Each number is 128 + 32 x the weight over the matrix's rms, rounded and kept within 0 to 255. Layers, rows and columns count from 0.

# layer 9 attention output (transposed), 64x64, rms 0.0473, rows 20-31, columns 0-63
[[163 107 125 183  99 113 118 130 178  72 100 117 127 151 164 132 183 105  76 142 148 107 121  98 136 127 127 120 121 148 129  82  89 157 134 138 128  72 212 113 176 136 156  72 140  95 156 171 119 173 163 113  82 135 137  84 144 182  99 131  85 131 136 107]
 [173 109 110 145 116  81 123  77 153 107 134 105 143 126 135  97 130 100  95 143 114  98 115 131  56 162 160 111 159 132 133 119 162 167 155 123 113 108 121 161  76 145 154 132 137  95 186 166 170 119  99 154 119 131 148  75 212 113 167 142  96 114 138 147]
 [171 154 127 140 111 166  69 138 156 162  95 139 139 148 153  95 185 118 101 107 159 110 123 108 104 154 118 160 150  38  96 100  71 157 131 153  89 128 149 160 184 188  78 185 128  94 152 110 119 153 132 100 140  99 127  69 135 112 140 136 141 112 107 118]
 [218 139 183  56 156 178 159 173  90 144 116 103 124  50  72 184  85 104 184 141  87 178 132 153 113 146 100 187 140 120 129 102 101 178 134  75 142 172 121 102 105  90 134  68  79  57 127 101 159 100 144 181 112 117 122 148 114 159 123 157 150 120 164 111]
 [122 132 146 133 172 136 108 103 180 149 106  72 127  81  71 131 107 119  90 166  90 128 111 129 113 142 116 167 107 120 120 110 151 171 129 145  98 123 148 167 249 102 134 137 138 144 148 143 110 128  86 131  92 120 187 159 138 103  86 107 169 138 123  92]
 [122 159  92 126 212 154  95 105 159 111 102  93  73 142 114 107 196 132 150 133 115 101 186 126 145  85 163  87 128  88 110  74 156  33  87 123 157 109 190 131 143 184 121  97 177 147 164 114 176 153 139 130 127 168  94 104  82 170 107 149  93 125  98 117]
 [ 68 125 173  55 112 127 109  68  30 144 139 137 114 174 123 163 183  45 174 205 129 132 141 177  97 110  99 118 116 141 152 157 157 123 104 109 103 131 144 166 139  81 136 137 165 117 115 163 141  88 139 145 122 144 136 115 112 174 106 107 127  81 172 134]
 [113 125 146  78 124 173 206  95 114 113 161 146 128 165  77 158 134  91 133 140  93 132 113  90 147  81 128 133 101 104 155  86 167 133  82 206 101 125 132 172 164 158 121 164  98 120  91 104 139 106  17 131 164 178 138  96 145 111 133 142 150 162 183 113]
 [153 145 136 175 168 129 148 119 132 125  65 166 111  92 135 119  95 116 115 113 180  46 149 132 123 168 102 107 158 118 146 108 131 163 121 158 181  85 102 115  96 112 102 127 124 167 101  41  68 122 123 174 187 123  78 169  91 167 189 135 122 149 155 126]
 [174 109 165 139 170 160 132 161 103 100 150 163 147 107 108 117 171 179 109 122 131 101 143 148  98 147 102 170  93 116 160 149 168  83 124 123 143 195  64 179 157 134 133 112 102  78 104  77 143 140  77 113 101 153 130  97  78 141 118 152  35  79 168 166]
 [251  99 174 175 121 150  91  90 104 152 128 171  92 114 112 175 136 143 110  97 140 183 180 127 113 124 110 117 144 112 158 159 136 210 102 130  91  85 113  48 182 126 120 124 125 158  50  98 189 117  91 110 112 153 119 168  93 134  81 136  26 121 156 143]
 [170 173  98  90 107  81 146 131 129 135 141 107 142 140 161 185 146 118 133 154  98 125 113 118 122 145 162 125 117 125 146 118  89 141 151 175  68 129  67  65 169 140 137 147 163 175  83 138  67  60 108  96  85 158  81 125 122 122 168 212 136  99 182 160]]
# layer 9 attention value, 64x64, rms 0.0597, rows 21-31, columns 0-63
[[108 133 180 116  90 152 157 149 166 119 102 133 147 135 104 141 146  67 111 156 133 103 119  92 150 161 131 146 125  88 117 141 133 111 160 115  80 150  94  99 170 171 112 108 134 134 149 110 139 134 201 111  80 139 107 113 104 164 114 126  81 137 123 148]
 [140 128 174  99 142 121 157  52 145 129 112 109  98  87 136 116 110 131 190 109  70 135 169 106 143  87 107 125 133 191 154 129 156 141 155 120 155 160  57 104 132 141 119 133 159 147 174 118 127 121 132 157 109 124  88 166 116 148 108  94  81 144 133  95]
 [116 162 155 156 186 112 156 135  63  71 155 154 149 146 137 155 128 155 129 177 117 200 158 161 123 147 138  37 113 142 152 131  79 108 188 105 115  86  79 130 124 129 148 144  72 155 133  81 159 175 158  86 101 134 111  75 105 117  97  96 102 143 151 154]
 [175 151 132 139 124 109 102 122 119 120  65 125 105 108 184 127 199 142 137 125 146  78 150 159 118 114 163 158 114  99 176  91 104  60 174 131 117 156 129 121 111 144  81  99 127 126  97 104 152 107 167 126 133 156 139 164 146 113 136 161 101 116 139  85]
 [153 137 160 102 100 163 118 121  97 178 154 126 138 158  94 113 100  84 184 125 104 111  99 122  85 156  87 151 131 172 144 176 112 144 126 146 106 117  96 114  88 146 178  83 135  87 128 155 111  72 186 169 101 102 106 100 158 149 140 183 139  90 155  99]
 [ 58 119  81 148 149 144 128 164 114 108 156 150 155 154 110 149 109 185 107 136 120 129 128  99 118 166 154 221 127 147  91 162 109 148 111 151 104  92  95  86 131 100 133 101 123 130 150 130 196 120 110  76  96 144 168 118 132  82 104 119 196  80 118 149]
 [ 65  94 104 128 172 123 169 155 107 112  91 106 122 128  98 141 164 177 117 113 146 145  87 193 146 110 155 173 135 124 143 192 101 101 154  77 131  94 148 124  83 145 150 183 136 152 138 125 151 106 168 105 141 117 171 159  91  72 110 159 103 105 103  91]
 [134 109 141  82  94 153  77  81 107 120 172 116 152 188  87 129 122 145 118 149  90 165 112 148 173 110 146 127 175 169  90  99 157  75 208 105 170 123 120  58 136 113 137 154 111 142 148 138 110 111  44 150 124 100 132  93 130 112 168 130 132 208 101 153]
 [117 154 176 105 134  92 162 130  79  96 150 137 126 147 150 156 121 142 183 127 133 140  67 123 127 125  76 156 164 130 134  76 157 173 115 140 125 155 139 124  55 125 143  84 126 170 169 130 109 151 170  69 140 112 130 122 118 139  72 108 133 115  64 122]
 [139  80 164 162 158 120 191 156  78 109 122  91 170 142 160 128 121 138 109 124 103 153  83 183 103 109 162 120 199 105  83 138 101 105 163 157 198 166  64 125 113 122 104 167  70  90 143 125  96 129 123  96 107 204 123 105 179 153 148 161 103 145  70  92]
 [ 73 155 111 141 214 138 138 126 169 105 118 102 144 146 137 126 102  83 153 110 130 126  74 152 135 122 171 124 150 111 123  89 102 139  78 157 205 108 152 117 167 104 130 174 104 133 104 126 173 116 114 170 143 128 104 131  60 106 106 163  70 158  99  88]]
# layer 9 attention query, 64x64, rms 0.103, rows 32-44, columns 0-63
[[122  93 110 101 142 127 129 134 120 155 120 190 129 161 158 123  88 164 142 127 151 105 113 159  98 133 106 123 142 132 131 173  95 135 158 129 150 124 103  98 102 157 136 121 109  72 177 101  90 157 143 142 124 173  77 141 136 141 124  98 134 120 133 156]
 [122 126 152 139 131 122 128 108 119 110  93 134 106 120 112 156 142 115 141 108 129  98 105 122  78 132 107 114  94  98  87 142 104 110 157 148  88 115  93 131 100 125 155 133 155 176 177  94 144 110 113 136 135 144 114 132 127 168 180 162 161 131 175 154]
 [ 96 126 100 110 124  98 139 113 123 152 103 111 111 142 115 133 146 128 140 202 121 136 139 121 142 143 154 160 157  79 104  92 128 152 166 160 135 131 124  95 139 176 150 122 104 146  79 138  64 118 129 170 118 178 133 109 125 120 103 125 117 119 146 127]
 [138 109 157 154 174 133 124 109 119 111 123 102 129 121 133  95 137  91 172 119 118 118 133 159 118 134 144 135 152 148 120 124 143 124 119  93 109 108 150  84 124 159 126 144 108  93  80  77 165 156 154 124 144 165 148 114 142 175 106 137 104 124 146  87]
 [117 133 106 144 183 134  75 134 125 105 128 130 121 147 125 116 140 123 118 114 162 102 150  85 130  69 139 115 125 141 110  84 166 120 124 152 172 135 158 102 172 122 116 138 162 117 132 110 107 102 105 105 145 133 127 120 105 168 124 162 134 123 118 146]
 [125 190 140  78 133 138 129 112  89 126 130 103 151 146 138 155 159 116 136  98 146 137 143 121  90 144 130 135 126 116 171 141 125 143 120 106 131  93 137 134 133  76 183 152 137 142  93 134 121  71 110 134 123 137  97 117 139 138 139 130 142 137 189 142]
 [141 101 158  87 122 122 171 113 183 144 102 128 158 148 149 134 141 177 108 121 124 125 123 152 148 139  73 104 147 108  99  97 172 146 134 105 120 134 130 157  95 141 109 165 109 139 161 115 106 127 125 182 108 165 143 104 107 131 122 134 107 122 133  91]
 [156 125 157 126 117 160 123 122 130 161 109 128 131 115 158 162 127 141 134 157 145 106 133 115 131 174 142 112 123 130  99 164 102 129  75  96 152 177  86 126 135 127 163 134 124 155 117  62  48 162 134  93 121 152  93 102 139 125 139 115  95 151  83 119]
 [141 153 141 139 131 101 162 139  87 113 108 105 100 141  65 126 124 134 126 126 176 140 175 134 133 184 114 121 175  91 103 114 196 132 119 130 162 139 121  98 161 121 132 121  91  81 147  96 163 129 144 113 121 160  98  95 112 112 138 120 156 132 117 130]
 [174 125 115 140 122 184 152  90 163 105 109 136 154 150 110 105 121 125 130 124 167 154 116 144 168 161 136  90  83  91 131 123 107 121 157 136 150 103 129 112 140 146 103 194 106 148 151 139  98 141  98 152 106 100 151 141 129 129 122  98 128 119 109 110]
 [162 151 122 147 130 156 121 121 120 135 131 172 107 164 102 112 164 129 128 134 135 145 186 125 102 107 130 135 162 127 150  97 139 105 108 129 119 131 122 154 173 134 144  68 122 142 146 126 153  76 125 145 136 175 124 137 127  82  86 118  71 118 112 124]
 [ 95 173 128  67 128 136  83 127 112 146 108 126  94 137 130 124 117 132  74 157 161 143 117 166 118 113 130  95  89 122 152 108 134 171 117 139 171 110 119 126 184 123 111 104 141 165 129 131 155 123  69 114 153 115 125 179 168 149 147 161 116 116 130 113]
 [ 77 111 110 130 174 135  94 154 134 131  71 153 111 154 133  55 134  98 124 134 106  91 150 141 106 137  99 122 100 133 133 161 149 168 138 106 134 133 139 107 112  98 169 105 139 125 170 136 111 136 141 132 140 128 131 121 161 155 135 109 131 173  98 147]]
# layer 9 attention key, 64x64, rms 0.105, rows 32-44, columns 0-63
[[104  93  96 111 170 128 143 125 156 158 116 161 136 160 113 127 122 146 139 105 102 125 118 161 113 151 115 110 148 130  82 161  97  95 144 158 140 136 143 111 138 184 119 129  94 113 154 110 131 133 134 120  77 168 106 160 118 102 116 101 124 143 125 142]
 [147 128 155 115 172 146 125 103 149 107 131 135 130  83 140 140  84 118 152  77 104 123 130 127 106 133  90 101 120  77  87 137 109 142 157 146 117 155 111 139 113 115 128 119 154 176 154 113 132 118 122 154 167 159 110 103 102 147 166 125 158 119 175 162]
 [104  89 148 102  66  95 169 101  92 132 112 151 123 157 146 192  89 135 101 184 115 123 110 108 141 145 154 158 163  99 105  97 119 159 142 163 132 113 116 133 129 174 155 160 109 149  76 149 106 132 131 140 124 146 132 136 140 139  84 125 122 123 139 149]
 [137 108 157 153 144  98  89 101 116 109 141 124 154 132 103 133 144  89 165 115 114 125 149 186 133 118 122 148 130 124 116 151 164 109  93 135 159 107 148  81 145 122 116 130  82 105  78  95 125 142 147 154 168 148 136  66 101 171 120 111 105 117 130  95]
 [131  88 131 122 150 145 154 117 116  96 116 178  90 141 124 105 121  86 119 113 177 114 122 107 144  94 119 104 125 115 132 110 174 120 126 135 158 131 125 108 164 122 110 173 166 117 159 118 119 102 147 127 127 135 117 121 107 135 127 155 147 111 126 136]
 [142 157 150 147 164 103 126 111 105 144 135 105 174 152 110 148 153 112 131  79 145  90 133 100 103 116 128 113 118 115 130 132 163 156 124 117 145 117 123 140  77 142 134 149 126 127  90 137 132 127 112 112 139  89 124 122 129 133 162  93 190 199 162 133]
 [115 133 148 108 113 131 125 109 160 132 128 102 156 173 167 151 114 187 123 154 168 120 157 150 112 141  97  97 162 121 112 111 144 123 105 111 137 128  97 176 152 122 135 169 120 109 150 141  75 113 115 156 116 165 115 114 146 132 121 101 117  78 108  81]
 [154 108 152 130 153 167 163  97 130 137 120 114 149 140  97 132 102 157  94  92 144 166 135  94 106 147 141 108 145 178 118 153  98 116  98 140 142 157 127  91 167 148 171 144 114 201  99 112  65 169 112 136 107 133 123 137 136 119 118 129  90 125 146 133]
 [115 119 171 121 120  91 180 131 111 124 137 129 135 137  77 127 125 171 107 130 158 160 156 109  95 134 122  94 180 123  85 113 174 174 138 162 112 114 134  95 159 121 156 109 127 132 120  93 171 103 144  86 100 115 129  71 140 119 122 145 149  81 111 149]
 [134 150 150 149 124 180  87 114 161 116 127 140 169 119 158 113  99 110 156 147 132 165 116 111 156 156 147 117 129  98 117 120  83 130 131 127 134 105 143 126 160 126 137 170 124 162 165 149 112 115 108 128  94 103 175 130 128 127 127  76 158 108  54 122]
 [160 117 151 121  94 128 141 139  87 138 148 203 113 168 104 146 152 150  98 136 156 157 135 101  70 115 136 112 103 125 173  95 150  90 125 148 114 113 111 166 153 127 137 124 114 145 130 131 149 107 124 112 126 136 114 146 139  96  86 121  86 120 159 121]
 [ 58 167 161  84 123 147 128 112 115 127  95 132  87 126 122 110 120 133 103  94 143  81  61 176 157 115 123 130  95 128 141 143 165 145 124 164 143 103 133 130 127 124 130 114 126 188 149 110 162 166  99 147 126 124 137 143 140 138 165 137 150 115 121 139]
 [ 94  99 132  86 148 118 128 154 166 130  73 122 127 151 134 112 128 123 122 146 111  83 143 130  77 131 101 127 140  93 153 150 122 152 156 165 111 111 158  82 130 134 126 117 124 130 180 144  94 142 166 112 165 118  94 130 155 152 147 139  90 174 141 143]]